From a checkpoint of a small transformer trained on Wikipedia.
Size: 4 heads of 32, vocabulary 5603.
Architecture: RMSNorm before each block, no biases in attention or MLP, untied embeddings.
Training: 89M tokens, 10849 steps.
Each number is 500 + 40 x the weight over the matrix's rms, rounded and kept within 0 to 999. Layers, rows and columns count from 0. Numbers have three digits each.

# v: layer 5 attention value, 128x64, rms 0.195, rows 36-95, columns 0-63
# o: layer 5 attention output (transposed), 128x64, rms 0.0999, rows 36-95, columns 0-63
# q: layer 5 attention query, 128x64, rms 0.145, rows 64-103, columns 0-63
# k: layer 5 attention key, 128x64, rms 0.153, rows 64-103, columns 0-63
v36:544387459566483564587440456477476570521489545532504519597506492448490563557485503591406464628417419553484545510495531498526460498552557536556524597494422508491514515508542475499488506500555508
o36:487543493507402522474472582469509530532501407510473438519531520550423526445587467538493513407511518350455466546529614433513513495542452548510442482606563554505538438440573482430500522392481560
v37:510492543608502497539567571524557493529430549440468493473484515498457492447469496545507535499446452450470544503534583511505441502532529570583390596558468453486483481597478372395512502532479452
o37:464468554479406521441541482419436466583437447499568510588481479471485458432470453463439472492557536492534403453525526471513474501479549413421511510478497602575590474425494547540484480455459564
v38:446547485516525492489447531532581541537519475555417442512529535471502656463471488572561532450527576481510515534624577577488540514519544392491559467493496512577435482494507544453595487535529384
o38:563415420462544558496592597514445568527606404466593444531477501514497473553535515442496436550441475468558570395571466445528534492459481472412452508463473494537389541468552493526532513525406509
v39:475466495441513544512410451513447438504374446490510511535574554497441505491492411543477419537514573538455456480529560426520561480503548429537563493507464428478473445522463470458389508593511587
o39:549438471549451433456449558486546473447573498520420482513483472456465485510512535510416542411348416490497534469435502501543529577512464550425495464468535480557551521469564450485485399453595452
v40:526467567512466501552533498513501509479494445448438572423429444454457529580450457577568446451464524428479515391452444462511496490460521442474453457610503534498511494578459542400534570503395494
o40:506528481514371539500513473509537494441507486594587512501549575430463403482522479444553501470552506638532431440480428442560507486516465542522511567497488475520579474487512431547479563584510498
v41:431496538487472532392502530530586439485425540437540532555575478483481491535523539506517447487441590580531593530499480473541422511498564559506496511526397499496503531500469462400477505401461507
o41:472451539500519426540480475516472580531509448540481585487484442459414460441478485492461514453547497496455484478571549588509571490520481502445479514482418555554603416549484556525462560466508473
v42:490451465419462440493511495543473542501486568518495538537466492580479529588474437410454481495444554429528420540575445503525510460507494609428488507435516526501406621554483444523559457502500508
o42:495566482565577503538594541470516434571532440404513493423442411567517543474503466430535560506569521575577484558463489483507468447498458536471536463522478594435532490528571388497511559449545522
v43:489540533526461494526566480381520463480498501611457560506493527475535580521566576483470459563490506511479508546440554529524470434626542365467490528497556484572463511526508490511475425433497517
o43:442432490564544637502479520553478547573504487546489430485543464513552495577497529496431539550481441519454436529522503454522552517442573534553459556468547465471549512476506509443478626423476513
v44:531498499521606407552412456440487404505560482561591450491540560512547538576497510508555522435540529514510519588479467534520528501537549495423436491423491534428466434412453494472486579498589476
o44:489518398528549513629493440500508519451452439474497495448536552559487458397521565434491506546435445484479535515550433441482521569433528525560545454441492548522435510449450507406490372496480548
v45:462420567449466618605539485454475522472577474465442539496565474540549474421554505567481485400428518561554490596489558514413443528516557569466438525531484491482461471412609446475496547506424504
o45:628596501571510464496548468431500628514466483586461459513517487564422497487384404483457462556451606421430518412580488542536470478561451446512519482450552465451556548522429490499465497429502547
v46:468482479496510416547503502495518494546518468495530583475464424513537499498583523456511514481486530557502539559522534412483476548519466452493332486448546552568431435470499476565453401603497531
o46:619507539548590590434516518564495485462451618479487473514550537542429456499439466479459538503485500480517492553546475466562531481436566516520500420503526540499491540571459534465442461454546473
v47:555503369503474451558584500507505429641438450437498446556471483576523541564497522414471537453491500555402526518418461518527464388553501474294481542530502340537525518521511506546585561531562552
o47:443495521517607500450563518397489507436490366583490574507484603509559581541429468491448447470543383543522436610494462472458562560474505650507504429547504509400567585511453563473498465519473536
v48:423450547437493507575462503459514419581485539630488530416468618490567492483523396498433591483529507479557506486506492470467523494480442462514511566604556496513555452531542524561592546457553492
o48:515557515542548522385460466466514476476459510495552438491532493621494471503464613519517417463532494413490342479437431557553451553484516510443541475440482468481398540547510434411566538528471512
v49:483461608481429533495396488482389498458464472478564562581510493499559521451431404396526520512528517478417477494487496477465464510528534558525466459561484498597564500443633459515529515546510547
o49:484616481535484483483532515562622511535452497513519528484466539419496518549423527501459457390443507464571490549479443467524402464556500532448530556480498418494534473508467477422550425422439467
v50:497425467506622540567496537515537410534500536523544535549561572515468462518507480520529482491430456407425558457503561521513354458543513430465497415481474546538497492386455407497510544445591499
o50:535517509564495457417432533526448534524448475544550512509427580558514570359506522494463549541473476490452569578534455450565542596460449476431487546504531509507559420400525539406546511522452439
v51:491544513462461490616551395461504521408499602403566494587517451614582461410546440436479490464501453536484478430570555543612447588474452437524497476482527541533557520597514593468484500490543451
o51:596427549484482444399525527485519418466373426431419485399530523431460553447481492522482511466519483418477551448374562450430536433502570484499504586460514459384490472477441462538452594533505566
v52:433556468462488439550478439501501430542474485481462506567504506447398618434492546505523471507548539549486447542445467538484472514486419461484443532576494550420583505509481397478504561553486486
o52:488501583535410528522617472511457510397532470487476505497447541487590398583512492449463533476494535452466536515522499525500533533575533528420573455373535537495477487490503460446427516498509508
v53:480446452538406570517530531513461586364556501502457469575604583501434476654415422560496506473572457482485474527482514461487555525537464435564499552582536501459467504428497429462498468476555476
o53:523589569505442490517435539547481553487518450509376418592447464495502569465565468485461442535474437479526470529491401524560466432519486451577522549518494599484503453472575420553491427526399509
v54:520450488460479456558339558491466417481576579500495561472526544486483487521544557504475483530462496505457468522497442538414434559398475468529541478523528475505455476618502449495472613475381457
o54:486466508553475531456564409452556489503544573500549568434508544532457490374515459506437521595570512431440418484528475559477517470589532550464562583427511478511452493516575463539543480467554425
v55:557417572529518479476518460501451430566418488457508544535494590573502512522475555427507459436512519546538563494513540473534568553509590460460506479577532480491490602498579509446502595577526503
o55:430551438443573513495530541440570536490450383463482479519523532424483471510536524468499542565407433408475464443416444570551533538467432515396560497558492495516585493480490537471405455511506465
v56:494501495503520480539502513449484480460497468558507377531407442471475451395507565488428489465495526535487518520537425560487499599524504470556594545506529437512480439483547466560510465365518457
o56:527490515417474465482543558489490586522637509545565578522555483545569576516556521448516482516520498397411496535467574493536458431426600494513521548460539489454473509465454551457493438488550586
v57:486481488520457456463598478495519443523516433544581589463420520600490467417453521517478454455549640419460530457489430512387511569516461511488452535491491530405474506538510543489505491587530473
o57:471537534539573548479497454480487416440433458545595537510508515379550461498547525390590525493511423475537564499504521502576414489477450491523494483407565548542511480603524493545448501490571577
v58:461482444511470546534534472516475406512506457477509518461487497469501505479579536551546443436420457511385389420440518499539495629559584517566637568434529493506562440527567469433552521519467535
o58:548494584433468474417436401479498485530572389522592452512541419389534484529448534522452491523437625436469547492515524510528492467474493586554507488492512414454585464477547490470475436498502502
v59:549556490526467577463472385489472534568468496442456507538397542465613523448485610544525508408544428554515558438571481563406534480415545540479592491526494491545518470483561533546475468458439493
o59:474472491419534417496576521505518536460480446512521459506575587553577519558600503548500539502471541408477514470538501458447518443576424470467416541528486424584558559566391473522516479535537465
v60:577490500480408448458559460487498443487450533494531492480503428488452386465469509519534486498446472584557508442476416476512534448433632497482486550539419582521536455477562430600547518378567507
o60:447538569441513464538498537406594620461507533526453540469489439516448535495470587525530550470626477466466518562505585422510499510477524495499620512579495457583564483626460455429474506585489482
v61:549599502472450539503357516461547452556461556598526515458539440599486513555516549526534504536542476553440500562545506416401477518498517393507462440370420516517529542451450523446555498561488493
o61:485408462454556523463486440437484564479502531495531457432524529487412468482536509560475543453570434577572568546563461545536569445556488516490516508455616520507434414518503497496544496347440495
v62:423460561484519475510459482450558516441549514538568473530493514464492450550553522535506367501527467460456484538532529453465421512532523532469530575512533443569526513506545477440418473544685507
o62:526532466506546572468511585441474443466501489499465521465526398498561483475496535458468561454508473478444522601567499491549486491567508445576402560485449512455534443381492490525471464445455414
v63:628506502414460482502484511497521609498471449578452474526437554426484426419528481486486462494587503440458459551527409449528411506534510481450458417500497502503528557512522435425462595431507480
o63:437502453623446613463586486373468547493537491531461608474595501575554570552534516464535476448441547552512598540422411552459541468510520417478463580550516499533503378478492455447506453511505490
q64:474508539480516512456473490494527467491468482540485498455508563497499504516512518502524520482513469515506530478496544548543525479549467484485491481509445487498468477528491519511487515490518535
k64:504521471428519526523446588521506527451461493528438506496468517491516503484492493528545525539466504506531575480491488475528542493504507464465453510578477494489496524494515459510583537526498479
q65:480527440451545507455517516504489544499522439503518532508482516506478550536484514523488469437527459449509459511523550475556556490448569485563510499505491492476471511510459460553480521477486488
k65:510490490531462515434490473496551457480495513553488496528434499541479502482546488468514499519478528528459534490471528527472473439523519456533557480500493524535509520525557494508512457433507521
q66:523478514514478419481505459459517483481477451526506424529532468496563526515472529498430530532502462470525479436481459519454507583512493526473469485518472516467505486436501487465465534522492529
k66:536472523565489494517528402468502466530512613492527509557507552500468463509525490509509529441510489485489402507532455526463464528473481488528532522499505536485517454536491519505453446477463469
q67:517541555467492497500454501487424490515523495484498518509494457482498434480483511526506520484478469511536501579494496548515556504487478494524441537513520464535512496524460449559503513541487449
k67:430456612505457530454574482520480508563518542512515531486469441465566492535457441506491502457493494492475507492514541554483509479502502460478476467430458464518531474500464546478476489463468516
q68:515472456494512491481435450450502448490506456535478466576517465478534481485512497507467478494475518444510479486423460512444494538475532576521548490511517557474499511527526497494523503524492478
k68:485508388483481532582518441584497494537525480507561485559484553438513542387457430548503477474505484398491519502383506412498539490513493491552454509494553576450508521548522507357505438495534567
q69:461432484536458411410538462438545489526519469530482430483492493519575545508501510476426562482485459546467442392469499484508431574469479549467484498516460544430476472412474503502393527538439586
k69:530510569519508491501461531363474553452478556544487505468473414454557483557517516444549508527546460580474437479589505604498400531452516424470542467491459510501451501513432501537506526550459464
q70:511538463530562469526460514526434514538514558536520484458507510501502478518504496493477456471528484559514557482526490494455475496510543497568481490503519534545491487530392476446553456527508449
k70:536463557506528505458552496424444528467534549485494481577441499441552450575458419492475479463533501506520455542458560580583480526452515559460500496454383504466522448503442444467462468530465543
q71:534487413436485547562512444500507424484503533462480545522545567513465454471497469562484527424447486501492519532466500485471503509482452522530530476497540512511562522523409423501473392509536401
k71:535507477557452549488507472503468459543547516520485436527513481449538497427411537508507452457477476443462542519493550431514545539469534520569522470507524463479519555569481507437530484558532581
q72:546453479473514491513511518468482498535461511533553449491549524486531489493560490466540495513454476458478505498470497578473499472538487509459520473516589526471528439526530482461469564574483505
k72:530519461481505529443543533484446506527532482490519508488533496489466443465504521487520449606499572503479515441515533422465472520533449485464506513465496522475474496509547488470494503445511508
q73:489558527544496489539503479485477510529510453537434463481495540544492516503528533583530459438528540468531511479486520539525479499504501548482424436461547498500560577493487526519506484475562493
k73:505432484521462535562518477521497531485447502519549499543518495520560530511517464476515499508505509463518505488508544461523476551484509486479452502492422469480450489544461450468443427465552540
q74:479492531518461521509509480521511522485530559517462488491512519533518489470500507458479513506489507540478458571483477531529550476477509526417574566520511486508469530506543491511555424517475444
k74:555569558463525432487553505521493493462477439525442452469509496520502527501483457473482498504445538470557471517553505468546511462501491510503520442516502510508460504528487516507538512453497563
q75:385530499480442500576469581518560519515522487522454530517505522478464501451494479521508473515515529490467548499575473528460433506473465475443513501466478491542491487518528449519439509506489512
k75:507533478493438440492486495491491534490462456471480570403523511492448500523498532524487489460510466519519508508554495493541493569489524515484533486460497460533474513477452478497502497539513503
q76:490533530496429510541542467499440516482522492507535537457469463463508451513460493529506516516514504502490529519518466528497556546456434490469485494528568480488454510445565502537454500513482522
k76:494492537535548527492501557500485483542480503502489478501534511563472475530552494534477486528458475455533522509595438507500466477563478540569496487447549446500537466490470482522512541499535474
q77:510495508566465441519508543501514451489475575461495507552533496512465523488511459592428475524515459524540479562468469576557504531479565534490485488513499519533608503482476493504501485499480410
k77:501571487489527515499507480470490522487521460543518494390505486493565503480523507496464481403514553512531512527459494459490497490463532500568543561448493455499401444534518516527475484459542493
q78:572492485529469499504492484457458492513486533529452490483514497510479490502540491527533529473515525494518521551546487515543418520533545545516473480500518402428448527485488527513471499465502381
k78:453476468452495496500501549515519541445474470501532510508506484505550534476496570470477506557471475469494502508478551506497493528500453487555505455461538504456484436476528506454477507595530501
q79:462496510495480513505506598505488491483503497555540551484542549512490488455512489519458493463538448481524508473504533510530491469479511385486487440514462507473479538550478504389525500543500549
k79:459489552480500534506501492468524559502523444472459526476514519445452495415510524528487471536527555532530576531502544525462473496477484477540484552508460547519508510542426501595497583534508467
q80:543511551537500404509528486450498510515500434474508455499486457508522490520527520481452495529479473490513491490479434487443481528423484518481500517499516504487523487428503452540477498572460455
k80:521529551529540516491505517503488529497495543508512512519515530475504494475501465489506497486491524478519483489542532480428521549500451495500525457520538476481474466508468547498470457453478494
q81:491502481486499508506495502468518518484548426528467483510492498522508526494514538521487478506508495488524504457481469485470471552467499532517412507533561533472523466478504480547503451520514550
k81:476521524535489502468494428509485471530540558511526523509479483457541464483517409413461470477477501542472487517470535531468475458505493479507548516472488480526451551526468518510465441443470538
q82:496486462503503480507493543460516555545479463443501483501513516532444517489488517515484493485494484449530482507500509506503469464450555544515536504443556525540541498516499483502477492468505493
k82:409496423501448516519500460534517551466547483496546524484444523447502507548465449476516526442512533489497477491471503454472580510498497486479475507506491538466462536479510491532480484479501506
q83:503459540526534471458538529476447534527507463503462455506469516515543546513433507492437536464504423459498483424482487499497511541496536507484478513479488473475509459484490483472447543565490586
k83:555514574564476494418530431473500448448504553520482521506463494515510477521568466494462459502518493557436463460496467596415431485473483479473527498503482517521482485516477515549443504450510484
q84:540570497495522536543509581517427459528499561435418555521527495570425421528459542536543540444424496451524504652528516540495480438481602542535534552460620503589590542539478508497487435500574420
k84:458506395485503526497560530541500535432496501549530482463504470503504491421476468520515472470495540453491624495480526393473523503487501514514559514483543497452514484495527515463518499516529541
q85:549510485497510486482455446482492444477482490492493475497532496486583506505478509517471483518433501525494527484474469540474451506520480502511480515527507536530504532509481512511535473544546463
k85:464526400448550564570504513599514487479483410445522587522485573554410511485472531592512466483437469407517534533450434401433616482560442541543520527556519532436616512521577550503519577487617588
q86:504431524544507522435492497535516476535514544539480469481443441442603550487479403452450566522587511565431524448473474480529444474499420482481513470490488448431484505449552496484465551535482568
k86:501524579493509461450497576435540523417452498539455489544540478516448483538565513499495485548490525576565512462568456529477417530479479505452468514504546450559547432506521486611560528570498502
q87:488550395469443524505502523517467508483474538498487540513420514548474546490476491566477512439467534501494484503453538553511487471472528484573459484528549495544526452507555512480482488547484466
k87:513533493562503512519541485518522455533507468492533451508477530472473492536519490490490443532535508504466428460480513447474476504488511476508559510445446502465484476501447415491507497562443471
q88:469503558535522443570474515474490441510470525524506487564498498493406492539508526501453447446562473537479458488566487546556496465499484566522527494473526508502526483515501503489484429491528489
k88:487496488500512493575492530458541511485461504498495557475495535486547419488499510515417501484568516458549500504455554490566521487507506432555449515537543481494505561441489536448507497459556484
q89:480541528501492468523500532521436447523536450530517531492545489499584482468485494494481486578504500506499550491526563434533541522501442506466550508452513428464506467487504493437467472511441555
k89:485442474496539484487456480470518428521527553517446517441573469493445507491521590590572502527523525527592496512489530555448435542524547497459540529515516472502486478499467457540528519467514503
q90:436478495462593494443493497512497449512478492502443495514553537506468524468606559467493523497509414466590458547529504472442470514508476543466430532513500497524516529479454425508490479488509466
k90:529519509525443514515495444492476471490547457490492537528491505457584510449499499531487535443475497495432478524535520475487513516427497541469602492536577479557477496512488541455422480467524515
q91:482467519565522505493489510572464528490486470532440529629511502538546445512579515473479478526511545456491530506451469470544489518478472504460464476509511508490482533509452501519449435578540383
k91:465506535488453465465488468500527437580449455544507426532461513480590533500485462509471538485504506506461508437482505504572467555523535534505490484480539498427517469503473433462535491438607529
q92:461534518464465522487529501492532432466494505512494536492490513478550396516544477461483498493496559458526398492507531481471499520516471575470489503432543516496464478473486562510535482497574481
k92:528484511505495446562479480508434515528470530473461484503550541489582563563487492515492539536488525487511546480539456481533482518508454530476583504536455508447443548534505537450401456548474463
q93:495506519510466497498508477580447539569493523567565476461477507546473528468483546476548457454528510541489444537521549519458549499470481476477502502501458547530479516466492485502467557473509481
k93:581505499475491455490510551500528500540538507485520529572482576497485524488496525514523497485454494547531500545544563504523485451480473503563513440504527487562510535599503460521569486447457486
q94:478440501461515500475422423409504451498500493512533457596468499455563530420469534524499444490491461425499522495472444528510513521494484572530554552496434531498496519481493470513536421552555504
k94:531518549552471512519517493576507514494519453543492521536530416499507469477480482558525528461599532466498469502491502529522507553540512487506425544523483469409470545490568534475458480460483548
q95:454473440579463457505496516506520534515447536494481446488511521512522595526511442477561469438505494577457498528490521502489499501498410499526402521509426416517505544462493598484501514430499511
k95:510530538468566493528464548512486491453467465496512546479531472494490495538515557506551550536481442500438498532465526429484418528467533478502585555511432502513468548527510461556520514510490595
v64:422522538499514479549597521505489484507499458495433455513548465578488556536505568492457564459551480512502548559535489499515507552498501454451494470482568450535501491443510511543516470563546509
o64:452521554553485489509447490514495471497525514551496521467421555503521442469534551509446476457529486472504504508488519487489476491501519519473521520463452535480457497509471499487538484493494522
v65:529505495474509483507531511540476539478563472509565515562487453476512455542477500577529478541515486487547484462524553499516545479507490551529508485449541494526464460484514510538444470542523507
o65:454492520512476539482522452457480468493453474486515476416542460507521504487521489485496486556507544480460456509469524546518491468530464501476433511516444454527476516508558502516529501477508563
v66:442487446528495461533464547499480496546441529455543510529444548522475493541521490473484473477486474500483516488489512506466506498542543542475573467474471496518456407502498558511504530497542511
o66:564557537569534527459482526546464476439483512592450488525489509527522470575503509506452510509462507547529503512473436534487485560559538509464471463487473471518527533501497467539511517498500499
v67:569542472472482503504502503576435474553494443448496526473517480445509527516512556468432534513539485534481510500533490543474534543468498558487465498519521520441485519450481551495549486482521517
o67:519498435489512498457496441480585503497561500518496506532478498491479478479485447536525503508503482522506499509455472513490430510482520474488509571498502462485499454527464492499545542469494498
v68:474450474478508488501417501475458484483425517529516482447498491542525543469492440506427460619545513514454507469484497501525513486496539531489570489469487505531434484498509539456453595514420458
o68:601498553564497541481522530593530443458472525520468467528493471513574408528481441466551559556470520517505497525549488452481472529512466512441533468558549465491540516523486528520459486503484575
v69:532508503509521500509449477516513512559506508504533552486492507465513503467510509557498443515494539480505504460568452489504489538457527529580585522562496552527514483566557497485469493497502478
o69:510519469531531472526475482466530526440436458514510490539472472502507555498478487453471507605481449564469440444497442480487528474507507487531463478574505501474464424512522506538497501534473501
v70:515532510502502488458511512497545476480504515510511526555509524493561448457479486513481458426534489527566555531492471446454476469517498494497513518585468500498506442513551444488461544506451512
o70:509516472500485440516503539542523465510484531489486454439497506475498533555468498483506518531501512483476508515493519515440519575475496530504500468509469484509497477420511519444500540495497560
v71:540501487475491472461475520481445555500462498482498413510512483514501515534483526505487493464506448512485449526512502456514524473540566468531513486467471449477497524464445517459534486481502521
o71:485466495476551530440503519511539503513474464501475568543484498498490519467534486488430518548509515471535569505534458464503457541478548544502513515512494487455528520519493533515513522535523539
v72:443528535505491430478480502500531413440525510482572529475555434575433516463459369494464461552485528458538539501432503489529525527455481434504554506535484573465470500566519524495462564542484460
o72:530512556602511485486508589547435539463472514446529522443572500530551465534483563468477505471463498481494447547570565492433487455551429460468477454478547454521605512455542483379434516497475546
v73:524473480489477440450491537534507530477546537506534512536462523487476533556508503522474565542486478416491546491523543488486480545536510533573538501467463469531505519401522428505529443530467489
o73:511464544469508534479516491426532494520482374524503499453501469488501482473516560491467466534509487466518580496403475479563543476485517506468507520493554521514556481522537440482518547520533620
v74:513428518514514488484524541445471517537434534466547489523452517449480496494567524457553490485546500439472492519560512495504543542551521579507491498414456503539477461513459495511500475526495479
o74:578494534477487555514485453519501481479517467588494490551557500497527474514537562510486502538484522489510532473473511457547482577477454544487467501531506506543498470482498451570554518484529468
v75:515503558496464487525447491554473538522534432511558518476474496494501493467488482514516478531460464523448544445485505557366475567513451508468531528508560500554487502519566511534522520513533525
o75:537457518491534510475454469478523505485524525452481461415448496443488526541480475522510472467435535552514510476460470480563504507546543497471508480509501516559486524511500538483529522465456471
v76:453460547495527525481512494501552509486445523565496518510577525482525436504530460537488537505494487495548534465514542508522494462551490496467502462495493548468499511567493571458470470538551494
o76:487478569490453541495526491516542487489471480462482530483499573531495512563504541457550500491553490567486469490535500505431467503493410487497519446481467498505484527497489478494434440520502469
v77:525460546497495595499462479469462485464464564500504479519596520526417534435539493562462495511487541524531466554483544536551502497475481485521575562429559563516554491500469501528506479477480492
o77:464519414478434487534556521481522468493465410470544533576507585401582453487552574473532494481511476491482521503512551459475540473544461489478484495510516506525570481414500509512466442515486361
v78:526434471468457448583449497438452547512548523477527491518443454458462556513492451487465452506478472484493508511404479476492476488519441518534511534477501475537492425465554562532505538431465493
o78:548452485555502471487463556550427491533471528525490465521558461483568508574481502521518466532425531482513557534513522572557517540522531512493462515484481461536608530526548426506539479479494495
v79:523432576471497530482464462495523416505504475529470503497424543527462542531481514493489545534510563507449563531559512485500530499465474503449449551548461476481591481510463466527483461513545519
o79:543515507508463520498440458469500543528467494508579506538454537476473539467499527511535420477514530532489492462481470485493517438466477438514482519467537539422448497460508520554478535545503500
v80:469501476565493468501471482504533479532543540482495536517509477492488484432508439493516514485543511502600448481535518495443526519474488510479522507521491553443473535637513550492517442512488448
o80:489476469503454505490498463509474488463491529482500544453528508542467522543470547511465492503480443489455499557523563521429496505473460466551539483550514429565529488506496527460452520475488448
v81:523461455436506465527489431506483529478470548535578519562516430512554522516503472488506438554489447490534528478485511526503496521471509503459488523537491506458453544487452527554541539501539426
o81:536486519431468490465484525492518457482544486534508482452553529450520509495499541478519522577459532503493585530536454451468427498476510472501509505476500513565492528523493517505477494500499523
v82:526441460470492461560584516489512497468537486512481484475481455533455477526478447532499445463534558507558539514508414466551556540537394538444520479458549537469514463499518508509470446466515482
o82:482504534568435515582497477514499535498432516511505471480532537549532502512433489454472486542480497451504492517521587583453511505516482484506454541431479483504454535524542470485490517470454412
v83:504500434550503509542531554449559456451452535499527486461493503508436493475552447497483450500468507475537533479531527512540537479492496460495555538524477491505421464509486506489533507447555479
o83:566557504543551468535469486515512484443483426515461416473559541512524437555465532489469525461464524512451519514524494515429490534572519511530490465466511534506540523511500489484469496514481452
v84:538543496515500445438453503495558493516503525569478572531505518517490462541476475572511461524482488491522540525422481487506508483528550484460506519526514555537481529513463546485421504507528527
o84:544513550539486479456557548446453502493464453485545468496444498467494508454479476478472546528518515506524493530543502496461488484506447511476504451463520491570494502485476495473487501568526481
v85:547549449512448535474465446511530525483495572463524468514526493528513513496464449489544539457452479520432476448504459466565509497512491504498540529467531504504519525495484511602518489507536538
o85:462514429508475548534510502475505466522531516492541546502490505459420482457504500421485532512539510462484511427531459528494472482438537491474526436478567515543526493521530487454469493504496443
v86:508501478507489573448439505553488523526484483466491483520479554434514478482439503471511504533465498561488487515514537551494497508544493546478452556537547479461484521538501450479493450512459517
o86:498529435417495571505548457470508511532552540441490532467496535467459559451496447551520482482517487556453500507467443459517525550492473454495540561519462486481460492525469520465500521532509463
v87:569462453498530468528475478528509601472563493478510511524520497494474478541438489521420460478492513473511493566585512441468400510532461449592473540480482448501530525429533469461499521490545517
o87:455527493451508491510415521477591535494457472461501477521478513498567564482437496531451439568500523472507585473457419572502529538528583484562506472569475488461493514559525522499536536524499548
v88:511486462491489494477522519477545517519535489549506512483526489482538520513529505503526547553497457476527540446450460465507473517503477525511493533537435501508472469496499496478481538458516456
o88:543474508481490496505531529509497475484482527507539501458523430514480480508513476450540501463485519500500467561499551530508504504455495501520512496489571504543486526486516428461572453486463530
v89:570566510490472523519528488500443527518541475451501474558436518492526483468483471492481518517519506549495494428533490541420502542509444538517485490557586494566501506453524465541471500453527503
o89:517469444489498479529494412472483523509543577507525464492422462493486503482407468521543473505480560462481464503445491509524551560484575527466457546544470505498484561550507512506537473425525512
v90:492471538533524504508541516462466496551379529548490475511507454553477513462497509499596459495498466533455528507572490467489521496526568527489467484520520516505504528534559461514465488469433447
o90:522484521474486538517486508609538458498542455556526533433472521430529477494480570503439558552473486533492480485515479409520500525526455561516514520475514480480460474475485508583493475513549410
v91:566427488510473486538485566513486450562474506474394603508477525492462475521507511483487551469477470421418511526499526463511421485532511529456477440438452521491410480530484526485521475417561549
o91:539452542521560488454491540483532479485542432557490443558495440505507472548522498538496529511567525565501551495487455545491493510490546496555449503461487448483519516507464415573494556497474388
v92:497496527489423526457507534473515470537475488473459515486552465458471512551526536501447446486533559470425556512506504501532497531529483503521547522503488501529405534461497554513428513421517476
o92:593441524528567510479507471508509473474496528521490431532485466530567508477492465462516508545525514495500477521499480515485468537539516548527463475477484475451539428497453458480545502501517441
v93:523529472500453455494453547430490497523490510478505494491453493424472536560468419520524462510537493466479543485527506442471558452490546534567485514526411500524482457478534534472531496411490447
o93:604476496540554525452471527519502511542445474540510504537543429518549505594456509479429510510416540474471485534469477570492504523528479526502479507499521456461557503509550449504534504499590503
v94:509556443539491477577527577477445528522561487488448513499455488496519503522529527551480494533515464461472464534478501540479467529536496526521460529472509420493479569498563500511530471545497519
o94:503450497471503462509451473497504498532577477517425432491463442512507487479486472526451467491449491472513535504482495550526521488511515588475503491516449500542508526601444500489579555544482516
v95:544515553533480509493528481534480513508455466479524497496458504436439489455551549574533524509471485545507440471518513541487621532477597510535517495485510542489495431417438529513465469469512547
o95:500521461522510533449484440455489483528505398493520476541481551473474482478523467566492521511560448512496443490500489414519435496507512535472441515487546518475517470486501513577527482472505504
q96:432551517509509479478518508520480524489491508484483481567444450508545480514486479493493554448521558486446463526473547441479492538513532496543518476495508559569546527471490394501482447494508501
k96:538482498459507474531491489455497466504510524442540458541520450489564542492482459512471529512478540525482531513464519510522452531489533523484539481494522506489449500493509487472488469496526467
q97:450531506496508461454483491483443537505522470478529522548455445535527495529496485513466512502497519444515483500491534458505499533492570510542512496511491539524475478455462495501430509467536496
k97:544484484505491479519479459490512485505546507498532472535486453487526537474450469469431532488479508522488508526467509524526468443515501586517508526504509563490492533534473498477490479514491505
q98:448523482541562451482534517496534524494507478501497492493489512550532509542513533522514497484459519461496507514540498484516456542485496535545537460501582563515526503466494440504468442477515460
k98:511507492478536534509514459450457465534531531560557472505531453511549534517463485523514516464503567506484528519513443512512455473514511528514496541477499510482509524545526463468545469497467493
q99:513509558503464544536494538541509528537551509474512508464486520478470507491510519505503541508555487526518531490505524459544474515471499444546471558495454481550510525455451496519488515519472488
k99:504560485516443493520507534516452486481528458494488490493557498484494488497515505484467540489453501469501479480534544530471527491497489495482540465513491513503465454511466555467505490493534531
q100:566457549490525474499505512504530541496503454523441512526499426523500457493519485473477512504487491452504507492537460499489513504531505493482491537529464519503487527504491507526429501520481524
k100:518495470497455524483456493489464487511498486496465517538527470454509482514486470506482543497482481456475480489515490520494435471512529533490509521506519532425437506502454555502465548503507473
q101:489558457450524498532515523510548522499465468545487574525560544567449466503549451501486406524556524518448515511474462543436485477457477493493485490490477554576502553546499521519505497511569498
k101:519510528523480490543548503525548425451526511508532474457454511496468532462482525523526504448490481510582435508523518440510480557452497541508497452555538468553502487500486501520575448485440480
q102:484463560476525482443500544474442469563558473526561556507475474511516516492530483447508487516526508521479482430551590492551487470465509475461568506470394539556505440524502446501479506513493524
k102:621488474467491502548450532616556497504526497503499557455447524486516447522506556592500455560506471517502429465578515501494523559525456494491468509485442516476472480504467624521529545466497467
q103:537453486538451485500510511556455467511528439523531477485524522452584471429505513533481585507515549516471511534454528452453590511546491537475433517482469416483523509506492539477482547466551547
k103:450438493448511498482514595496419491484536466487510517485514478453555532455520507457482527533566502511459577538483581465500538477518507574520507512507508452541495536470405467447501447547471462